Part of a small language model's weights: a variant of Adam for these matrices.
Each number is 128 + 32 x the weight over the matrix's rms, rounded and kept within 0 to 255. Layers, rows and columns count from 0. Numbers have three digits each.

# up: layer 9 MLP up, 896x224, rms 0.0887, rows 451-510, columns 0-111
# down: layer 9 MLP down (transposed), 896x224, rms 0.0844, rows 451-510, columns 0-111
up451:146106153123101088092177107188082174110136166170160132172141101130156141137122132107129114194154232161154111099116087082160125127072114060189154099156050169128171109173130119125134121054172123119112142108107170106108108113165110112169144113159074098121138140148173109159122119092065231155156134100150124153107156112114092092147132152174
down451:071121142169168103134131089130087120119117151134183091130097076103169020153138198136148151172103115151150163144136107095167102196202151144163115143158138207109039164166122187080140048158126115116114148144086114127120067163116154072172078116163212084136100160129138085093098162110102086078158066149132146085114096092163198129130148103176
up452:170139147154121117131160119088150150094114135151158140159145036104124142062165134149158134110137149158141079157104139127133155095086132131126125117127120093184162166159177130122103087180112097102089132131162115117210147123128074110128138139132085141141095104068159230136110086153158125121108112120145126179082126142108119101142113144168
down452:121088161133100047127105128154134131129135162117139064108181136151094225142101113115158145155100181080136111144138133102132115135135063148165079103127160151133150172142121151214159165073157103128156114092121138131057149142133124128134203120156186122109142164163130079126145149102122124072085139128098085131141138088135160156103131079162
up453:154109117156115116120099125077112128105110135160118158143113175084124164112126098175094139156136109227096042178186135162172153054132113119189151125138089171085144092155100152122118173187163092129128132117097201140131109129156209132138096134186151126125158166167133131089112077136142165065145121162126155142121119119134047189121091106120
down453:118129073143168122128097166149161183133108112112115145127143125150119120115105218128136095160137115110106135156138115140162140071106222143190134131112122182090207070187100245083102081158090167098180139124134161105101063082110139114107097161085145068114141150187107074140088114119090045060057085141114075153129176117120126091186093131129
up454:119112125119078077173113106150117115101129144126156107142126067163161136074155123128130205145126218104118126160149102133122116143103124117170054115095133107135127115127143141191164051081183164163089127203134076127157109140118112083153147138142095107128070088130115118125139158124135162110112140148098121139082085146122118100141115107181
down454:066068116203155121097164127108137114151083141165144088077172138129079052139127138100133116137137137137137120082120111119143105137142102133143174207125159116148084071078094157156164090080104146183160052131145175184107070172092164094109089123092113127084055150104135157139080112154141063155129128162093159128100155113132168203127161180160
up455:135131140196141151048139109119100158096093144133104133144174092119162153142145100136162100135130116103143093114163182125090178114144141109187134121114071143053099081098187099090158159081154177112140089137116122170143126125162126109137153146176172093090164192054098170095074041202108141116146178131165167123151140134147060122117104170099
down455:047089183154144133124143178078067107123177078134125153054086141160126210095157104149089166125101121133120083173129104125141100139115129135125121153084128120137093105177091053174124114135112053150154074171133148174198136100138182150147123155181126079122132187130162128122124167107104174096149105100151116200047158146106087111106072135083
up456:121108165131097146191107119117177146145075142150207163134116140131146141135161150125144153120082110145097121145144136167090077125131111118092209108171109106081163028146096087196132179159125149121098147141177109131100136145102160123085061109128160141103136116094128148135155085126123210109110117141158101180126141092150111134153093170140
down456:145198081116092172098101133129201107073128186124167137176158177115088138121128106129152135113136153197122146201111097166069108123112141111137124166052165127083102119129136111124118167121111122095078128115175132120126155195093138156100095131115120173041083155136143075181138138127120134198105108085127179107124173125099053143188115170107
up457:138095142162116130133108123136183157123174090085138151093107078083134139084146109184106213121079139106132172143133161123051101123148104146171154117136103092101111106164152117109132142132149108157142128131065143098178096078185103165185138129136085137116105155111188154163092122098111152128110107192149095097101108150173160192106119166121
down457:097119131159144129175136124155093124126139114166174124128135181093139110087087099133076175085204083164113131110127112165158077180130088115124088151138093130146107147127118097112120172137168189087132117128102174137149169081128136122092144127087129148145173142126095100149208147147139137133150110083161100102158075096137106094109107108131
up458:149126165159110126118166100123117155146107117131132082162124092137129136094122114123192121141080186131108071143093128115105132110128155112110143129125134090151091100104145134182184144150156103173089109148152153078043119140147145082052093097204189103136136084163116142151131096137136134156154176082188139176108132148155120117053127169114
down458:175134081141158087103153130107113124123095113121081109129126097117120130131131155141107057120161161116140123160131137177153154135168096123146120180087187132152165181124105093171124132135152075123070103145099091140089153119154132190112208118131125104117162110130092162094048126148145144131141163127112095120152153102129182137123108157155
up459:133133143114180062170120119087158129130236160113143087122072144161160148097245124131162115136064127146139159130136163157064146195100129141133119085192107121098116130077158128136149150153087149100118065091093153159129151127121141120115129130080137101099063118182143159161102118135074145179054171149202095130163136085150099149102124141144
down459:107157146083111129060065112076133117113113132157153079132105102129129161162113151152104073175122105115118170153159147082093147123117118092055154078125096110117168048113131147192125089091092106163111170054100103104162111163091098099196114170144136094138137125167146111141064173163093138081147105178118150100086138141149102137127161134094
up460:141119157099116138101111151113077202131095161113163091097155085153143116160138034170138148154083129120130122117114158114125147147111146140120160115096116125162100111121098161199116123092163161164167146133143159124061158087116157186155091066136110080123106131150131157130151070139078114079082120135147159093160154119158133119121096212133
down460:106171089116101117151103178097113119107166124133135144134130198078173047147101147146104150122126139116155109135106089150068119133109154185073183135072113184125117157168139170178140126147108141124068142152167143058143097089188123122089132132102161122130109132111067160136104115117109128114145155111120122149125091180079108140096126136087
up461:087096111129089120100196067119131147105113122184124116132162172109104125078111092150115132099076121137143135172113092090119164133163154165145116116105138117161152152139095150127126134174134101165131131153141182159133132137071176205112096122126178150116112131104108213130166097139152127164119121057118133153118122122094140141138094162133
down461:088102134139091172114113075163170129138122145113156128122122121130162078098087154112128134129129101167158146145082166153119166153154153091154178128113130087095098130135118214139137139127125087141109161161128096103123161073123127099184169172095120098114093133175160032112126168170093064139146079171106131105097180194168112107137120159111
up462:124064155148143140102161110080120137095123088083147163133133105142142149176088058121069134102118133155113112109090109100148111091126092161138157135174110140167121135103117067095136118181146159110131080075152078120102128130110126140111083137119139050148162161137133125109195118137127165091177103162127154134127164167120132119138125115131
down462:124143140121121132088123076093166160128114094075168168130124149139148166185158128117123118172078137087113073181106143100165123153093091112059163150088123083065117123053116092131161093105130095112102163117104106111168124129100147137078163168164148207136146126101183177143104072108101127144161111118158087182111143090158097177088160127125
up463:196111120160123173160131074164155114088106150202161139116186105138119136082156087102111153107087158116085121159140142113122141119102082027097166120147156159156127095117136143156167132119125097113114106091160102135161137091162175181119082164152157193082118086107152102093117035122089187125109126125164160115116100164108078171121106181143
down463:107141137124160074175113097197170143117151136182139116150151116129077151110089139078121147174129106136142144144128176066161137053158126128131168105117117144115097148110178140188125170107145100198123197130101121149139168151101161048174142111159129085142173144055108048093164185061127134050129153138115087033127115152114122084150141126088
up464:105145187143173142157127128173106116145139100203129113111147150138097158156134129171140130150101121161155104141125167110116141159140147128095106131144081105180162148120152144111114156151189114108190132110172137134155113105026131124136152115105102122107047130094096165115125119111152150117184234130138182131078089119114071133050089170138
down464:080140168138138145168147105165041132097115140136107165124116095141110148130168140119120135109141128075161124138085145114143167166156207143144169118089157096130125118179090124141100153090163085172151142158105099165136167167126121087134127136097112135120106142157115107089120111142127099066126112143153104101133185207079117114151148110138
up465:109118141166124118200146105125177128043146143138135106081122155186126128156212076059116138115064152054134110093078100033113144120138122100109163129127166077109122140124181056144198155117133134120138050141145123123077140172121103163094176147143142102086108138170139150175129117131172159164137105154159127129070146209124096123122153123113
down465:177097165114113105150134177129121155106156139148077140128081179114159107077058166075126122105119177090060118129103200196122129098101184133095157092121182129112136154183127158169070143122164139124153175103113080100107149165101181159098122163164085096183197133113120102129117164121105169096134162108115166075131136147106161160153168129071
up466:114127115110125161180170121096182146039112137098113137131162126104134146111164101131089150103142167159063082176133153132101170107132130142186170117141089173089144142112128177109133121113068101143115114139123114129102171127070141131106130143107178147132158190120147103183143110171191145174152106115194176143190146107143135151100103166196
down466:170108128111098121115147108154086116151110106149104125130150118137103143135132098101122145087133125130113100112182105174146141099183111139145075106103101164163143156135138155150151137154122106145155058169141124151126161141147131145122139171105083141094131130180176063138065125156135115115104109161163096142092167105110133122152142172109
up467:185098131101233118113114072135138130135180148151164102084157106124147159059115171161136091143090143134143108121154192116114137169076119149135088112176135139124166128088068065101155176165101147113138122117109127131151152143079099098120151135103082172188128176146073099152145095151090112134140109175116142158149127121131150135122134147155
down467:107113129104144145139137126091179122140061142095121130066146134094153126164189114129126170157159126163126176092148169101097138133147098121131126101186143127126126145147123112129120128166081143116137146149111158166126163154132101164113161129125155116165090165108133033095148160180152136138126179143124191115121160152133084092139176148213
up468:121100141207150131157110103081109130128179134144159103106139085133129133170153153134144110115151162053136157108128057078141128116126099140141094063135100134118154139101118114098118123120103114092096131105118148139131220106111102115092121103063121109188106085124150093135194120202136188105135093098131064124133108111175121132136123078154
down468:118135130139155184139115124096103092130055117148144114160161174096138098149120104142137133177158109161134167091118151074139141149088160121143081136149122112113135153120103118131101118126090107103134101156117122121090122202143154147094158140118150142129103187122139111125122115081116187155080122133142141118149172129129108184173142091159
up469:104096118177138195113170126103152153086141097130181138175175153111110137076189120124184114133140148087060152163139045137161177095126156147100150123185128087138241118129166115132151167156145128110046136162098125162145091090113137130115132094115148066098091120131149184187148137167114111085152143187124123197117144148145092171132132181092
down469:120086134128119130167069082126125138102144087192136087106151108120159077088113127149156204093108078135127127104099175072128089102122162110157137150145203131182108153197078235045166133150083176110151121177127174103198116151147057073171110090090138058081147162152126134149135135193139100180086133141173125126168131124140142165139104143157
up470:090113165136128151124139111152079189098132112099125157136123151094131131138127157094171143129110146137084126138120138121113153116134079112128147095145162098153126119109114075118128081093117138125112124167131182169117180069145150156140130083143122119150108141159131173075161137119096139091110151102108109172166121158122112099129124126103
down470:131072137124102127116089141110146110116106126123108106123138107147145197159125101145110099127094086137107153135124119131081120123101166151170122157154138156111114136121110155161116100147104140132151152089149141136137120154117105144172101135130146126069154154120106163150113126142120092138114110119130126113139096100159137147133163156126
up471:118105137137141128138137088068168163123075172138125137139153142174115141132110158099110118148144099102068131124107100149147179146096092113130106119178144129138105136136093152121112168128101092091097109174143114222120163159083066141080121101103166084119129136150145135165121155229144117162111079128132103185107131128147128124142120137169
down471:160170131061113107114105163142082101136093114134089145120121133134134041161145153115125101125165135161137178051082120158102198175107094100112149164163181090171133108142125123128133130158105117146143164094179107103114106118116139108091167122178146129140122085142117127099131116095137143139136124124134159172134137107127129123131120117081
up472:133112142155154121110150076104170119124139132136124115151096117173147163064188168111130098086164104103118118108163121109091173167149086164075163104095145148075202085123113153125163132137144144119050155077131118160112143142124133119138140105155168112163057154122171131132113150162134133178099100228133116129139172124198117144103145158151
down472:146165112123098091110149066099130102099118097127086088146081175099146200105147052111082170162201117170161115126115098094151170124141070179123159159174091142151178123123215149136108166156118127144102108068135148147155087105137151153186156097111160160105090108136114164097121184097117107171184118116105083135140107079136098160138138110112
up473:121131128126156083133089129120082138117159084101107144153152145104145143060142171102138210184081175101093092125157124182101154132107104125147153131104185138077106088158141111183148108157189145087100156039111091107142118082163213119172153125143113155058058124028162199140113157079099124120094127162171164095133114141215095117081079131133
down473:117161075137118103125127127134136140121092155095106063144054096156106114145159088163125117092167134080135145161141111104121146197122122143176176083072097131121125166121130094161149123160091101104119102074122121103094170113105114120124058098145128138143144114140088130108085136047166087117139173134160061106153178174255203179095126118169
up474:168108132121114157096168109100130160124115082116169142077102069103139156148108070151114130134087144135119133157102151127154137093139091099159150098114072096129121111040113107133143097103204151116161113104118126145147126091112126085109157138112136102118160132074116153080130099150068129158102121089137091084156152138130132137107079215129
down474:139165115100107125094145234129141054128129166131125158138149119141149107135114175135117063125171176142127155100184152143096115115146131111159120108108092115072102173179074120142107164124130154182182142117108147137122059117078146169133117093128116070094084097092151101121091151136164101186095163118059141091148148126141091188191063129125
up475:225136160171082089115107140136165141154103069123116165140163115171117150127172141136102153187083178087119098142156162121087115121112116155145125118148203126097128123119098053146131156108135155152158075045122142209103143138098164136102137092167164132139127106083108133139144150112068111098111137135148086136096119159164088105131127144125
down475:140091092170129136144145071154143102133142122152133136106100123200109126109157142138119098096077099063157150110137157108086114175167171140135157129109192132165064119141127121119137178164150184125153148133095135142193124096072145092146134110149108148150175111148129094124121139061132140095171096112141050128155162073078111053119159095131
up476:105139142138155056101140143075169137150106082148165097168115158146096132072176163124172117152156126165148049145169197106148080120062140128127121127139086129081123119101071116138120199126135119135131127148113145107157162191058095097105183109165144189125115122112116136207161139115102143105121129162133090157150105139125123108146137133162
down476:114135091119081143153076112116118084116118123119149112129173150076137104107092136104116198139103138115141163123134100138115109132167127099079176114084108115102113143166173154109172080085130148136137139078111154095093113178155153148124104188128220088170122049146135126112182169115084182054140175122114063125107121092076069117126141079135
up477:072109137157132126170139072100142160109153145179153151079085126117146139126094122148136133101085109162158089143148166082187125111115113119108094139106090137125136124121125123118118195124194134159131086184079118172125151126182130123132123179128128103153102160117144108087150074162108166120091104085117153172182142188129135159114134164123
down477:132128093105171142157125127106152149149158182107132121113144079085163063075117153148120116070116118108133143121093120103129151129149107153118159111092128170149103096128232082111103112128168105150116152110145120089165092139126057122134157161134171089126113071106121128124144132143128164089190144130093128134175129149114132121088127135101
up478:148147140176155098093143162117129137117140133174130100145114069116149103135111153123054130134096191137167076155125193157140114092087133171143152103121118094116182091100153100130166140164156035170103098120104099156174080166101138101131128137153082145175116176138113127105120117132127188204132163160092197100130057152086158183158109139160
down478:113151127128177139145109142146138108140137127121133141116143110123108000141145130136118147121150126136136134145139122110117176130124115123115100104149107156156138092131123145152105176113106122126142161104097153133153110122144151162115111146156116167091120144115132112115138135122131134116112124150138145124117104129109073094194132141130
up479:118089118109133157124162098169136155070173121121183136128122179169156145104107077202141154108122203189130155137160139094163122201160119061108143096105126084207124113165150117177119129073176127108098098135080170098115097117115186168087093114178096119098100159091119058172108084087116188143080116149186145132155151149117092130105132211143
down479:108080106150168107171154122114164132118110151081174141112097196110156069103128199162162111139078109148119161100107162096163124154128161095131149124197196143127116192101094130104130134103085112084093141115096141108118105167190075105056134152172153161144130107125175106115133151132118168150117159072166119123125133114109136122113110129146
up480:108146127168137147127082092101125112080119096093158148112141114135096128132136090153158155145124235166113125097200149069131174083135143118148101111127094130070118142158135135135137176105176094089137160113128122119124127104139154194081141140062079096137035111114155119122165106148158170190152127161162172096156152198097114194143106139128
down480:133168185079109135100108079089120136154159138151164148117110119153126104123130130111095133105130053144131159120068200095158119130135114112148109121133169128130097107163127174144157181152194119136107089143174165113153142109170084200152204140124118172136145123158082066151134079163183167155090159149162163188108125137061112133157111143162
up481:114078130109120104127153080156136143088171134080118120149013102161060155068151095189139163103161127166058133168166200098123136105137140116118112126151038167124125096106076114142153154101255110103115106117066170148192169093203181119146158097133136088171119140068130078202152183130123151075135101139104103155114102178166130095098152173145
down481:139116075184101101109127148179255140127123145090171111148044098146083186187143138108087159158161119089091149061096162109111044094110145139132172162033066150099125169070079162141132157136103064175216155093114192160134116091135105212112119169169088098212175120078154047138106162075069095108104152168169153155161135123182193082122142115100
up482:074135138101106121111140093156137091122172116121109148118112140177109127165127114155105136122107106147139104093145121121157145126094117135083102134128158096147179069149130138153166111110134112061107113125095144158110136092139141157192128149085193104151113172100107132140135143147106206165121132106109161144105128170101071197104175108099
down482:113118150114162133181156102131104112160151171184112187128129127086127077069126123162201166120135140161121144162165117168140169098157146118122164136094148107089119150157113151152143067128139163141082092165073132060191178116118155117121156097104127069097196115162144123107144114091113124116149120114084127139127119128110107093116146090108
up483:086105140128166052131093112140092120100220133138136041155090153115075150169153144133007087139152175114126126172133117122102071133100131155115112084098144106145108139132137176181122035113108131156097016206152135197079120138227133149113163073150187145115164170097125099149143077088155106132120207208094111148092072091127143181117089133109
down483:150144149091106161133107153096090038119124136131099060067120165161121140143132069173115172131128165170107126144098142244136149133074108108132179174109091068099138124132098077146113127144093099169169053108145143094089139157053111101127088173157157085142094186131176172186135186146191141159074115123118137156131076099106130123136167188110
up484:187152129161110082165078118113139143144173173153111096104050085138164167140156105144096137094122203127068136156119106106071083083158145124113126092135132159089158089188106131136153171162164141149102113120116098095084139078116091092081096095142130113145103133118095084138152128101109170054197188224150190127166106152172095165111125180129
down484:154192143159094116121122126087157179146165097110160136146161100112121214133156107051121104073087193101096168196092128084095140064122105103120077132085077157096099142128152102167134158152172145187137119143089107119153201112182187130165084134123088131153145100077154116149211165149151145129093129130081140102134168137105126122096097110145
up485:138102133103171083102130112098080175149173072161175118048115075091132160142124041138119110123113100109104096124114180175167095137032106149127129083123127091200133117143020141120138072119233157133094129141139131174198136128104166101179144107089133094102135118097104136131234101150104094153147201090149125137154127091128137155073089132167
down485:065088143140125155141160164145105081155131118145145122135163131130142081140136127108125160140154096133097101091102228146148077123154137155104124164112114130131090117164172061180094102104120142095153115165117102192127133105149102099155144158126162093180098115112151088132135170230106121109183082089144108142147102088113089085136136128167
up486:107120145159118046171071128137116151150145149116133128121121110101072147145167134072107124158099126082092118160139158069169098106106103108151144124174116133130142151133121149199128151111110123120065146147117158155164144118100110150186148139125136057116097124094116166154179163171113103095125239106114075137143100105143085154109145122146
down486:130199119101155175131117114171165074039177089120096127147139158097139103109152117178118123166060082121138118093147129153076131116110138153134133166098169167115163188162106048107116147154109138142162155155158127092157135144094142156035124179165151188137095127112128121111117089121113141126117133192127140126132071141127149145104135132150
up487:103129132149142082114176121125086163083147114097112118137140140130140135151130087123126118101120126089131141148123121044082131157128143144176148164179095117081085116139140098145153164094146092123107126150126138153102206131168079098108063120091084185158030088138137103114144172132135142075204158119132142103164150182145102148107122197121
down487:124108114072128077089125151155114122103098106123133115183140141110102178170048115127111142194150117079106120155140122114088142178086169119121147085135150099127139079106099117159227159099116116100132156104084091137111132109075168120125117080076093195119128126154137146152129125136097122170105197152134142161111218115118074147076107178089
up488:102152156140141127162114104099120143167229144113099139126120164147102131132173147234100174125163105090162112124144167103132087147114152125129137093111098134107163163085119127119119228080146086091150190195099190116144125123103132161125116179137119193118095167135127157114112094143095144115106147107163071183120104141099138126140134107144
down488:071081080134153098195140182044148115071143126178152083126066134128173125096107115149172100109141157137137124110135150124099130123128094151155137140140117093133123199152131158076084098157054102147124096116171107116106062091136114176129120110141096093120173114136098118111114142136125147140138092092119140181123112100115169197112103117168
up489:125164135173114120123094085101145093073132092096109125190081147185120153094142089101179199123104199077112140155083132071137173123145140044126142095140129117102143112109067147143229149106162146094181106139080250112192127111085094155099128152188171134130131112066124107137077151168133172096116132116227169097024105208166132161109147098232
down489:103148109142089105162138170084093120154129136141139119098102225149140147155082078154032182152090095153168091126163156128035107193148106115071187091168129120137091083127115146233090128128132158108159183150158197057111071067116137096172061160063221118148101097102114106155174153149098196151100131111161112214148183131179184168056117163113
up490:084132151156144105137130116133097123110168149080101153063109114184128151194118107161137131116113114147118095152158164114106144110122120145094146140097143069144129125114153087184152126100096126107143150135092244154167136154125115088157106090058136106152124138140218149094158165157085193084162103118189109206155117084078078148101124175130
down490:115175152157153121043194117133041157140162128077094195107140116180121148159109181136129064166135130170096121206118108124138206090123157168157109160110147176185073089116159145216161152147096126082184094096158089155173126168142168141151085136100067098124129139135053133159128109155125104168152133150099117081031145193100123151140134153127
up491:084122132111121133136158096126149142113166073131142088156157141095165153111121111070087097101089129172087054137140121146090140083100087098115172104130140095139126078080128168134175107162105133132092107186126164154070163113166092133145146101115151113139132129091125133161158145177120145183140137107136179156056119132156140206080110152156
down491:117126144134086172141150140115132145185101102117134153129125077098100088094115166072148133129116077132086151150120190113172102095122178121118175164094150123090131086137157162145101197160137145120131176082129121120152105142153114099181152104196106140128149133163115109190139153126165097109160154154083143124111088135126170155156085128155
up492:175131117073195082141202045145155161077133165165137126106134112098113141100126124106118096095134176184073068111105147141080135168076126119164119125203114155099112108059118150127178153123056138138088103126081155171165141118175102090100140141103131149109125112147069137203146095166113127159195155141171156152159174094140140122125058155146
down492:120097155092107130122111129150185072147190142144123134075114118094122226110161116192182107115146108124154226130105158134172125111097135149165128054098076132131086123197186160133181155082123132152133136132192123151101166146110155166145171144113170126128126215125204118148102179110099156101116123121201088167096142044129093134042148097083
up493:125134116146148114252167106148083150122126095097123101150152148104122126111126107123031132107047146146128124100162123093149082140124105094147113137177117095150074109125100136152155144082152100111131102124113158121135146177111114134076137121130075183093147111128104157159138153129112136164130173116084131143144109141151151138095162082193
down493:121199137082120054176162162129112120116162105166185122175104117140133109114149114076096153115169143105090126122135139132134146169134114139145147094118112155106127102171089070157155114129078095119175148108154186153125119145116063106124155146133142118118132114180157144173127119128139157127139122138129129085085116094181135069111082127120
up494:122134122209135152102091153047183145148122104157114121156127128165097141132114075145161171175122144131055100167174135167134151147103137093127191102109094139131174098120113127117191141120138097147130072110124122117123136091122153132085119070126150164157138144118130133079196190172123175104123127148110112106088149122153139099104119131161
down494:123113110163121085132163169153139114143111108090134127132119131124115087160155119138120155126117119072184143105113154060147154137126166164142089145068126141092095108131139179127145093180111144134145160080173129087120143160124089110123152134118132144125102140114093141130097162129132052171166098139157113126107114146113148119125154112129
up495:139116118085130122112137134107115206098136076125132150220150083118086115104119139097063093131117177145092153106127140090055151081102111139135097087188187147127168143133132125116186091114138066166109097112088121120056154052139121138157157120136154121156126110101095127146164163108136178075092119146131173080093105126224130092077121145157
down495:106139129123087124151157120141142119135159119170115150239065147124147113133141128098107187115134141132051115147122126166140105129094105116106113181141181135130115118187161130119108129202110115158102054140082144143162153072168116161151151147112075168098154160097078129157136143097120072111117166033165172110151066080156074195121098109098
up496:124117112116081134192138114125156127150152114126111058166118147137122133140232094110165162172106158108141142108143102091098123140121140154145122129128082090177136109131068103175173192094118134134151114161121143150112131141071123210136091067072118162189073155145180111179174093144093131137152152154121104108109118109108117172102165129131
down496:129108079152123104121104096112176130060172160157143107120122079119061090102102139146078119114182174117147121130178180120162088066134157104109141123112163150066150166149117150069067135043150205169136137118095136141080165188164098098170164142117154112128176192092136127117101148119200177125066173126126173092157133118152080188137062109134
up497:128134115147140130110076136128106141157152114038137145107121173137145125144161104176108116237116097098097130175145101123143072157132143092085113149120107093119119072120127138182107131070102113122078149175137181122168149061164159105147110122127109087114137174116096127106142128149103126130094112144138065090085042143158117132076145139125
down497:093154126130106162108114058145119080105157110169153142167133087163124070134109126141118129087112140117133127154128160074145134142101110078128078128136114191054148121126111142164112087125095129124143141112118131145207106124181145147197141118109178140136149172066097114117071101060175135162122157162153149044077132089131175096128086103165
up498:169125117123210114127157112052143122123126086138125137125162168096144114148126113087068120121105182108084068132125065163123103097059121126105132112185161094138155066143131140160148100188141159158129112131104121138126129128101131129051144099084210184127110141095106168098090121110133118135158177122142177155120108143121149166137145140178
down498:130190132104152093139124171150076112083157122116115098111124160134133000118136089138125158132130125142143148183113106126091152147135154165135144112143123143123137108133114107145104116150146114145115134105141149139138120119138079134128146125121101152135124123173140113138180113134129129127104110143140119119141135161120157143145098119127
up499:130119124115096145193116119084158094069145132082103115146131133207101126136110076108152172174111133124108127143055111084113134087105141100130139121113180113188140154156147153192108086086204137127131097128070115099105150027083071151107148108109090085112100137124191102146133095180143138113177119165200121082057078141112085154104085128123
down499:135105163147132110099109146110110109104151113144123094154198094125120078160093080107155124124101139162100146121110151122123113136096168086142144123058127197110114080116148187183143067120075059080079148117113147130101166167139166099170120117166141148171070164142134110156145112102138077121060101084163200107138116103171186212157209127097
up500:225122180128144062102104144146124162106159165126109149104142108105089111174146162144155155139141157113113127095144141104136091194131134096134102121158155140133124151144136088125101099093115132127112129091094162173130137078119145131122138136135117115098124151160111124130155071167059134141116092132147175148123159130135121129136062206150
down500:096076112113161092125119113124108108101133125128111129161111120133098255137110150156166096146128128139114146160116112165166111072163088104149116138107136171145107150132135114187151175101135146150129150075161133117120124130116123191176166163107163138102143125130117116124168172134090142147123109181145104117119127127130135126116142113110
up501:150123099170085124109157092075146142122133099139105133085152116128163133037111099125114147110085150107120051088083135135109143144130117122177196152121133109170099114074076112146152068072138160146095125130141115086139133070152152154134176111153155146137092047131099113071168140109099115153143117162149146096160078168139091123110121166140
down501:114131118192143118151114055118149118118179141153115172135091133092120104128052110147102122143078133131082139165153126109071133095168115151135061104113126127130124190088137166186121100101165104114148121106110134142117129132135154138129151139075122117166131180118113128150114142102104093157141114140133117148114188104153111164141174173141
up502:115115139153102157203094092098126139130184155179150083070123161150131138168109127173108154115090139073127138141101122126146147167157140141091078124110145171147162142164145175126103153133123119092153176152107180110069176103059136194143074111106171139143114083179125138108147110165073119129088079123153146196119111119107108181138045115139
down502:173113107125150131146170129100109120111127142140103190134143102107154099131118119125189161192138124181085183103107161109170121144111121182157127142157115157112077159188147103091138144155155101089149127125098128173105137204149147101082136156083073157131116171105144098126140136105099088088047157069119115146101152125128127157171133102140
up503:129122177113153112101169115166132113143102101124132080157130123102083131182175109097109130159134139107157114127131121109089091155097093152108119087109139120068091118067129106134133150139148140091175128132138160094157137142121116135101102105153162117156119101126121123164111125119182154126164207123191147102103102192116118114132142135156
down503:161139139123121125174099138097149105117144153163148142112051135152119097164126122189181078103149112124170146096163113148095118145145121130140137096060149084153137127105129165098092101125133090117161156091135063148119105092111063104132127170130160115093181101146123150143104128089178130089105111140101137146177146102121104123128133109096
up504:156125135150166073111125123102210142094162142141170128061165045180094144147164105165086125113096108099100092093108091155130133119121080177135139131113161128101197144175106100099121131146159117155102113113154131113101136086164120178102071091185122171088155159141146111130182121140151165109178111107112151096114100122112056141131077105087
down504:191127154145087188126155155121119149193145157102102148176137146096111123188142120130132134159182121141091117068113056144165137144102051104164087142095064151183142064177143143165120184145136148177171063169114140126109086173121105120082095124177149138167179109119108166200156177124113139122113042180127079071163146107107074121183139112193
up505:138104167166143167135192121166113179137128120144159129150128126009040164090129095143072126162145135157144109127098153042148068091144084154163153098139160122126159119136086128188137150145110134147159139165112159088152135117089120150057084096109135159083120110166104138112105115118166148129090129162109155147116140141119127069105117171184
down505:154146131094127143152154221098096153113042117078129101110098151145206162114109124137181099169146101114139063147129123104089092114124097159088140155139147111135133073111164109164177122150131115175067157158127140089084059139083064108199080122074086099150117149189101205104097140179124132099145177093154147156144128149148102100135093094113
up506:113115094164161181148116115107069112111124136130134039140096098122104135109089117140109164157085184132129142095127158185139126119090089116212152125136129153154106127143128133127166126055168077053144115143075162154086134097138136123175125108152088125108157166146098128092255153084108111200077135160100126100101095113152090146090051177101
down506:149160151110165105091105145164118150181095088093166142120168125124117106085102136042098163144125170098108121168128121113092165145086157124140111093107102160111080123094093091192119171097080087172181110121181144138110097131153160127159107160125233120137149195193120174151119134078135113101099110157139073070094038134101167080187101115161
up507:137135152124137192125183156148140170121134093160138142117153158125144109120235167123151085148103170142168116083103134139129121116136128120127138114211178055123175078121086116130142136113173087126125124176082077190114190063102169144119163139111118138097079122123137169131135092150105108101176179131125173110113088198083081159125097132136
down507:093196120106181122087166121151132156122130112113134099152131126129129000146177174136140157097136119133141154126085139129140123150117183165118150097112150139114118072129127101110108197139140094158112098109120123116146157132122156120143136121132128143128105128135144126134149104110107141099122143147108104130141154146089135127176172137135
up508:118092126198120148190092111171105140084137122103104148105130120128144137157140152145167172093153146088093128066114130080157110107167106128153132124126109144120110096161201132152186141138099085091143179131105180137152162116152108174132092103102154062123088145107156158113138117119132173087155107199094149164107189149103085150116144144096
down508:103165186089144192101161085155129170152158119138170146084176141100102072075179105148098109177095120148163170139170164128100086156120140153111146137114087077139117130070122074099135127139107098154139150103120151103127079144120129079118119132145126141127047121149148124131154118158082146143128166084159119157106140082172141127150090132151
up509:136065167110150091160137131053107132095206163101105154186130075150098129166193083141116124130089145105174158125198047030112125188065158139097081092137140164084205138088137144160130164130102126052098111137103109130143176102132150232137083115115180072158129130155096172165153099136124191145104089165113165156138081130138106149115130185137
down509:077152104146094150188119178191068072164064144180019135101059060173144165128113104157108170159134127132190109077068158190148102116131140177128185073120168095215145086084106111157111181148123101080138121154085070098182109165102090111186087192173161059134121092088124127144138193191121158087106146144134177184122130128150130070125085057084
up510:180097112098132124215130080099085156173114054135141163126088096169146156110133068116109148153121160158125099134115126117100161068101128105180131153186152164171197133104159113187121126139175077125083135147170142140143102140104155149108124106152119165150058134119213121118142098055106126104249159104100169106151116138165109115169144157133
down510:166151133073089207162123074072129118136130084153175136178051060131130190166166091054151136129148140139113133098148103067072190155088084196203133119088144154176071142114109076146137122149104151152160102096113124176214089177092128084185138107129153153116095104125128146149138122103145080139109152163145109086083153147145106156146103123139